Weights of a small GPT-style language model, trained from scratch on English Wikipedia: MLP 640 tanh GELU, 4.37M parameters.
Each number is 500 + 40 x the weight over its row's rms, rounded and kept within 0 to 999. Layers, rows and columns count from 0. Numbers have three digits each. The size before them is the row's rms in percent of the matrix's.

# up: layer 6 MLP up, 640x160, rms 0.108, rows 336-373, columns 80-159
# down: layer 6 MLP down (transposed), 640x160, rms 0.0938, rows 336-373, columns 80-159
up336 095:448506482475521494476483501555565522452512477505515485556461476543539459509433536486488481477575489451508541499559487495534608499531527548472545494484416482511463470505496512476482502451485474490535511533500461493492435474538556618521506554
down336 097:500499486518465504459507473532546529535582458518549487415505565447468436504543493469498502521513449525532460573479469479512558497549547471563563522518448516515502494483543525519513408528496481474524490506580463508580534391479439470439526513
up337 111:482578500433505481500539508431489511500491432482407506481495475456505488497415501512556533542566541499545445447483539592551568445467484460547508566507520494494537484511440560509448444493521445475562492565419525462538522531522466503562509521
down337 126:482510522490445458495514463448456565497469513518453510493504545458542527415506526524540513552539509449513484513495515512570576503462410468540525489468572507498490559481375516484585479453518472515487525462550450522478428499526397512593476494
up338 096:368558393545524485519480528528453523491429485535514473528491490548475525485540502498463504502489509488510524455481499464459516506526592532517455448517447585474450487493450532480508534471516605579562480513479490486515560552490496571506441485
down338 090:535510450571434405498569496513516552493524477501476482443488594493512486449544583472511488447509469534474523484462527491427520431475564545546535504491486500483557523459504550495474509458499484478461485504497519540525507485490494443538464454
up339 103:462517427481573507529511561410413461600507428570559478519486571465492444462560464443535536573498465489594522500471446528499514479485521517579515445450523497490460472507529488491461494523436447548496539556527443449494525565502523532484457564
down339 099:526600510580559504506471495513492470518487486402469512466515509499529578481468480399518554464504556533457500502529448467532452513483483498455423532454490431490517510497462485479487466492521489442542454533510528485486494485507542495482474445
up340 096:480498529537507484502507492494513435530507521461421446486541563533472482466507493533438550537516504611512532561476413491484525492501516444487448486552503563493415508541475493542503520491546463611496552451511496480519544588460475528522478417
down340 099:570521471546505493538524512466508545435483443502483527476481430488473493583449525481526528568502551512521540522538511480439563409430454409479497495524508539497482544543509451529438472540458505528537468562509510474528438527451503468537439499
up341 096:494501496503580530515407493501409464519424518464417506526498473453554511397477535440492516452540500557482476490508523526536504462478519506518473501483480483492438427492514467405439571560499540551541540478468472502501456551490546544494520587
down341 095:480491504457453416557496512540476564552545482518525526451475522519464475533536483533566438570473452437525462502488514548556483481501480521509515517535509510481493522471476556493529454507517486442436452514534590411540543471443477487430494436
up342 104:517544500454451513503502489430536543658454486514461517444500476445485482468472477478530482528558498454495516507511509497557482508526575442554421551525513502510515464572529512579482491496466468497472449479467494453459503514551583498480449485
down342 104:507522525455448505383560501532458510515459528442549564540456481485554569510431515517519446547494453544439537446519449500510551533501517543460467522472468421481485531526478491507378477520449497452498388489521554511508545505458476512500495486
up343 107:456513548525541506489515519476508556557497474534485516515538529461509450502487516474495410510550443540508469481461427556506482450497524474554505568522461499464495517550553583523502547502439566550455448478563527501461500505440525560502525561
down343 112:520416468519470506457418511454548465471462454479444487466534456510518431515466519436537502504483544548461483498492534505499512512493542517443441493563489517503503492578556414437526486547493568469554543435526518474536500467533561531454510529
up344 102:528537483513462512533514468539556565510547442534488468543497498506455455514528471546516504465505455474548470511502522506499496509526555451453468511478501510446505511496542578559522496442465547535483554498483482433521437525476502580437457512
down344 096:509511514510464537482556484525481557529497525482477465527553446567434463510506514523554474483439523441512418413551544438477486507460477470455473548520497516537494508502432544501529498501512513578398531499503555543514545501561536496421496456
up345 110:413547502439509491484524495517418504556484461509528544476473495526496517493485519495544516439514544504488449456541524547540538505490545485487456448527398504497438492538519589551451459549467517538452504541483472509461510548536441577438457462
down345 109:552529497508504489527572450451484529495492511447457470512505579501460542528539497475423464525478543521462487445525477496426428456510469462541498449447572512475479483474478512639521472552566475486461542482527482508478525483528500551493478461
up346 109:527535482476518477496549527464530458499446478550526495403524535521465476542498455376549504456480585454513548567472546517487536517514545414484505525536474493510488520472493479548451478434496536481525502601556413480487561553522542503515520498
down346 111:487563482607458484466530463444484499543494523520582516494492466443541545481541504531472562551474457420472515528509426532484458483487500513465550481473467515485549478498529563466538497494460463486573496460519590432459520444486512407481521471
up347 103:510487471479514496520464462446512520494430483481512506459502444448521499454370526459535557488536521488563589523497548559528593457596455511516429429534520454454499465492479474493423479469474476538445564555555451549555422503485610536489526546
down347 094:560421470511505459559523430573539495376481439554485547491529470481483461485508507499471589485462524497523531577552513516481529542514504494508563497516485452493508538458511483480520534518516498454524493450599522441443554483489441456478552491
up348 108:531489522604522502467535547518507543559502505522468460475496524497499490508456465473505509513523505576466419487564482600477616503493506544527532485562425501473502447492491555531500501527484442519516495547498441500543494449546515512542514450
down348 122:435471521508512502492487512481498465545482470499435589565528524517580505539510465446517461440549475549471512504457516489533480422499523523525506497487476522484471451518461501475543629546458396512524486436487575495512547523466535543467510483
up349 109:521444451477512525505485614507553523467476489521480507408470448494511484554465453444472454452448553518519526578480487524493456508533478450496465393556483552502515480556467540510552518524440509500459418535558514423475508483480466437541486531
down349 099:469423515545518459541447477539503506451428520484492530505580589541555553558503480505465465432547524475458549465462456526492515464526472537536518452576529547500474519487506526487465512526513490546508544491509473502484440569548477553560465456
up350 100:504484444524593504460534492489412489483535506491542496495485499508517463479466495522465530507606483515543483506530456603514518493527549521474498433493514469535485463497432569472483543498474514532545481487523527515484540494494525453521564527
down350 100:532543482477533470494516538479427510470434524467510461485504506527525556529522503520391576448540542501486547529480427539481440489467423512513439445560546490442491435517498531504469515508463488493538519471511531515476511550441511515584529456
up351 098:524487527439513523531466530462559509469560480559471516510441436498566452483499412489360554529527445497462439543577434476434464499495514487469528454557482568476552565545492479534508599498499528550538502514481508510498509507540501440494488527
down351 095:426492405515545477521531521488493557515458511477478503507587460503535527444490566493574542524524579558516461529465549501465556549441468473551438553521501497444421500501458516471531411474466479456444504426526541507475495511457495514456488521
up352 104:435523527514522520505503636466532507512516495552469463490460485458547519482464443555429531525520484488553522586548452471533487507498494476530497420585478532503454516569426492506518464461475540474473446458423488507543426501542491529545520467
down352 096:515457497473493448522572504523515557470521546506524528549455560490509567510577437485477575552442528489581535511485518568497443549398462423496483475508473485565469557481484474486548506511525475411489525454486491523402477452533462479503465507
up353 087:539483466442523503500458483555532490479538476580487556519446478517466490532528557437600545420492517479474542529439475502520537513550556469518506511495454497446435469463480499495395499500522514462497515597466431461487464535525524527503507605
down353 084:376433474561471527531523516541523482460483521494507510547463532490477424579537487535403501558462468550494457471588479476444436507473482455519523439518494500581531520528577488495493517454517465515467512472437543506410536502492478452494565562
up354 097:440529565488484558476537489509488491488472549472479490539524479515501495478463545505518479522495556539507498498543441540516477499497494497518477456490536495536481505578459551463487543576490524462555537524561464467515447525531473520471505438
down354 090:475542481465437521504462463491496459422556452585561529505521578505521534442550492509515557524509475473512491532467558452569534572452527497541515553475488446445522526513539513466512527476483568504454491381426518497439490464495523510561480500
up355 098:514495562458476493417492502458529457508478489439423502490480484477562505461457534556545542422521546484551421503445468486529570474526538514484513495540485434459489444557444513545523514542542441452449464511518484513594510492516629568521599544
down355 100:490474481505527509503503520538442567479481408500515537513479533502414543580541496524450480554549516499544530438451520523481524514496538483510471459439532461502514587432524601489541548431523544503487488471494514474361562500551434521446418545
up356 104:528509527429493470478472533491612536480506527518554452502457449462531509445368490523539485463517564535490528476571496534486537479500497505492546484492546493533520450495539512493528545479540551454518390418519571498496417499502534524478528556
down356 095:540487527460464499547515497471462431513597523467533551547436528500539534553476454494496495511494452427530502513460492456503466471530464458488554528474440499492520498585490516576522556557440425487538548519542480526486445411452501517527471432
up357 102:422583394478485508471463505539468612446525501582478511569447440553538477491444459490512459517514514501460463542465508502535526532484516453512468487537473491503493494486505488509540503495547539522468399501422488561511448500499525542494518494
down357 096:441535454532449499483468572494471496512496558479541469533488498566520604436442521471495527499531526536538482454482513413542514465494504529451536512484484528519510488501568457503466515492404538519504537519454571514474559470493566459526496490
up358 101:530512437607509516507541563466507512487458499608523550466470543548460435496482519473535419525587470495585501460519518535540510491490527498535520479504501555385517514502495517475503552475515492514460448549523497536486495469444483473489527475
down358 102:531422528456430506524515451510562500470526482443503534408498591451524567506503460443470488625439567477439486484495510494508504515459504469494458468440426477551515527451480396516553476471521477459492471509521518533484506492562490449450535519
up359 110:497465500502510520506464588448515492587539483543503560462397492492448495424513485475600495518526476492503542488532445447555517513538496480475489468518524519423468484473409532517469553470472469513501399570534472521468550534430516511534568468
down359 104:477536553494464502442482491513485526500507502511521487575460518508507637470533543520405494515489443462493532507469544499483491530487425510476504541553559476438507538500431491504493481514489550518474518538462512520486473533463503532496498474
up360 107:494556511537586520508489557510510497466502494535417495521531444508485451441495541432542560505499538556497472472546428499518504468455508433531422555476500531470465487476443510453498528576460585451552496463481450473439496470537503487487512508
down360 101:532495551497474396504512501493487490507482446491490550510547469505465612473489521453545609553496474497510522460478532460475557476456527421539467522432575497551554509463493409434525471510490570485530453473495511547392479446457436495586558449
up361 107:511569462493520462404478542513503585464464518522547457509503490529537450438517486476479537482562474544498503510475487497504479465517552478515533482508531467505452464629495539518514503487416491456475498569465491499473403476580452478467541493
down361 107:546550454507475520531518464472483528461427442459547455472534457514448491512498596570549601572497538499478522441496478517522527510470487509481507557523503471519516505422527467492481518470476463543482428431461485546457481557488529468541541436
up362 109:452467468474481470455549475547504543576467488503437466490510471496522470485535397570555493506552512492565490560506459526458591478496555385540465481460455531433560480562531540522507577452450473486521504503522470532518456486508554495534526505
down362 116:543526521545482524494471481516575537586578417487452483461492540441489427482530534526447542518455480552483537503539439513506528459524503448507554517496397441491476430519501556562563536509566439532537462498500529432548530445537568565476475507
up363 089:509483428531513522519470466512549518465468515525475567504491548508575489526500441515512465488439490433539456483437493506487449469485578526478452467491517527511545499505510482445564496493559524518457507506525499573450424499475464477516432481
down363 085:538529603523502498498564525449460453491539462479476486539494566526497520491553437485474490500534462437527506497455484571453579544494480504534516466469490430530546481473393498453497451522566444473511497472453460450549553539494452483565485526
up364 110:487549446551503528541475466537507533511426420521482490549522484529490518505447526517536538604483497541535461555500549522531570488570538513484442506491477472500457440483504533524457489405488532496553483496506554470547506532508475455479428523
down364 103:456523518539484479575497515570483541515553474497477487522528507465501509533497507564457504572483467495456503479536522585466547448457485561521455486495539468512468498405478507495432461402509517566464530476527553510513566506568456429532472495
up365 093:486536417508525516466489542467480498491517490541517488494598532569481476518460490562490526555509518474576463639570524535449528454491576482551457452521546493488440517514530487496523497468519469553552506503512536478546488470467498449520462495
down365 091:468503519425412513447417496490472485538470513477494505524501466517516452461472491499479497421463495517560499514400472455484497431473427474504521553486556443472468472527506462542460470573461485514527524537444568439474485513568565478484531531
up366 099:495583548491467530531486468461541479554481544491446494421448484513510457467467480505432489481476461513472395480551472521503554492516458465493471468553523506511498479530503547511481550525484466453464468544510497419463526524548515546553518449
down366 102:495421503508520473487458550552451493442579444510487572519458455477514527488435483431493440437544461538549523513518458485530490416550488495527491539540462543457465502437521525476472522456580501498466494544503519512513557462403471503418471495
up367 094:447484483522501461474493546517521549457426462618517491449410525573459490497472516445463516506500479499464539545568494485565509523566525494478502484516471454495477489504452559474462486453455461558467550535436520480511507478442520518523575557
down367 091:529520537555470490538499457499424504557507481421490559495557567448577570516581463465432503499483511483470502491430552491445490494476516438509477464441490464532526510480453436516510474547541462487490474533555538519461462481566535480474407540
up368 105:457533501595565554487466476473467463513534510449468534494522556572522475510493543490531549468502531540559452568491606506486471509522430512586557400488489476537530503519536540528466540501402542496520524548461549423489512471495423438562545538
down368 105:475604456444509422477512494475439479549531531494504504524548471467539472472524519442471467452496487427488524488475478481493487512522486510515480464397536461474504493437548534469529520523466532530488521511499532520462546503490478565467510555
up369 101:517564517480523526462398493466492477478477516486485492545512443526566455481450560482514525515525486562527413466553518564634549441473464547545508525525546518456564546499487515461478569442532473463579525597437468467525519455513498486486493523
down369 112:505527509456549636479551486529539505498473509498490513485450542540533448510527521490441526458569545523543507528543548557559501538519488541547397552447487533483431532474458513429486437551551515537454555562473478469553500499552390442502487492
up370 095:518510477463444597463457502497594494564513432450468519503480513510501511500486541485505581514478544477531468535453503550445533465469550461434481510508501535484503384510484506517471606532525524496446400485466489535538541488563519508553581451
down370 094:518509513538456534459425513448469544506460452472562531523582543513484538423494474495525539492491525569410518460504426509602443544569514537503515504562483419487525479497553466427470479518526475477466586542514532504631516505527536465493457502
up371 093:493514415446501494495514448534528527531471447467495473465511471526524521436521517570455508576554477482516500576529570511514499480506512513510454542542489509466567438525512523544471547430455484521440507541509529541474468498557529469502463513
down371 089:462529457476493489512541582495429532541574483537534458496525535527511448493455494533583501471526488536492530469470505572475463500542522463540477442444514430523480516442593491455502451504485536578456548460489454473487476429539459437477559548
up372 092:473580499466463496522549508491558515508495541488493454493528378556533494488460483510460478508513529530476597467532489499506531480484479493501505460542522558510595516440416518593519577437542521447494507468509533509577460530530453521558441519
down372 090:524518464586536536488491504469459439504467460457484503555487542515552610542500547439446521474482429542504449486468491514455536434486503504524433526489421483493485497537565513524484537570525499522613559532442496484487443525484460528563522480
up373 068:494428482470527434459454493514470476495501527495486524494505527515557510497421549545497535538523526587510484477464490528485562459521538512547452510527419521546530525521476559526481608439524546481516456567489493445459463480503518528444507499
down373 112:427499504468522511503442491507516504522483511499466488450491476538568352489471519519456538509526494543556482511518473527504553460555521476544487487536419532560524480541444535524472599450480523536519457548486473421492502498538531552512505546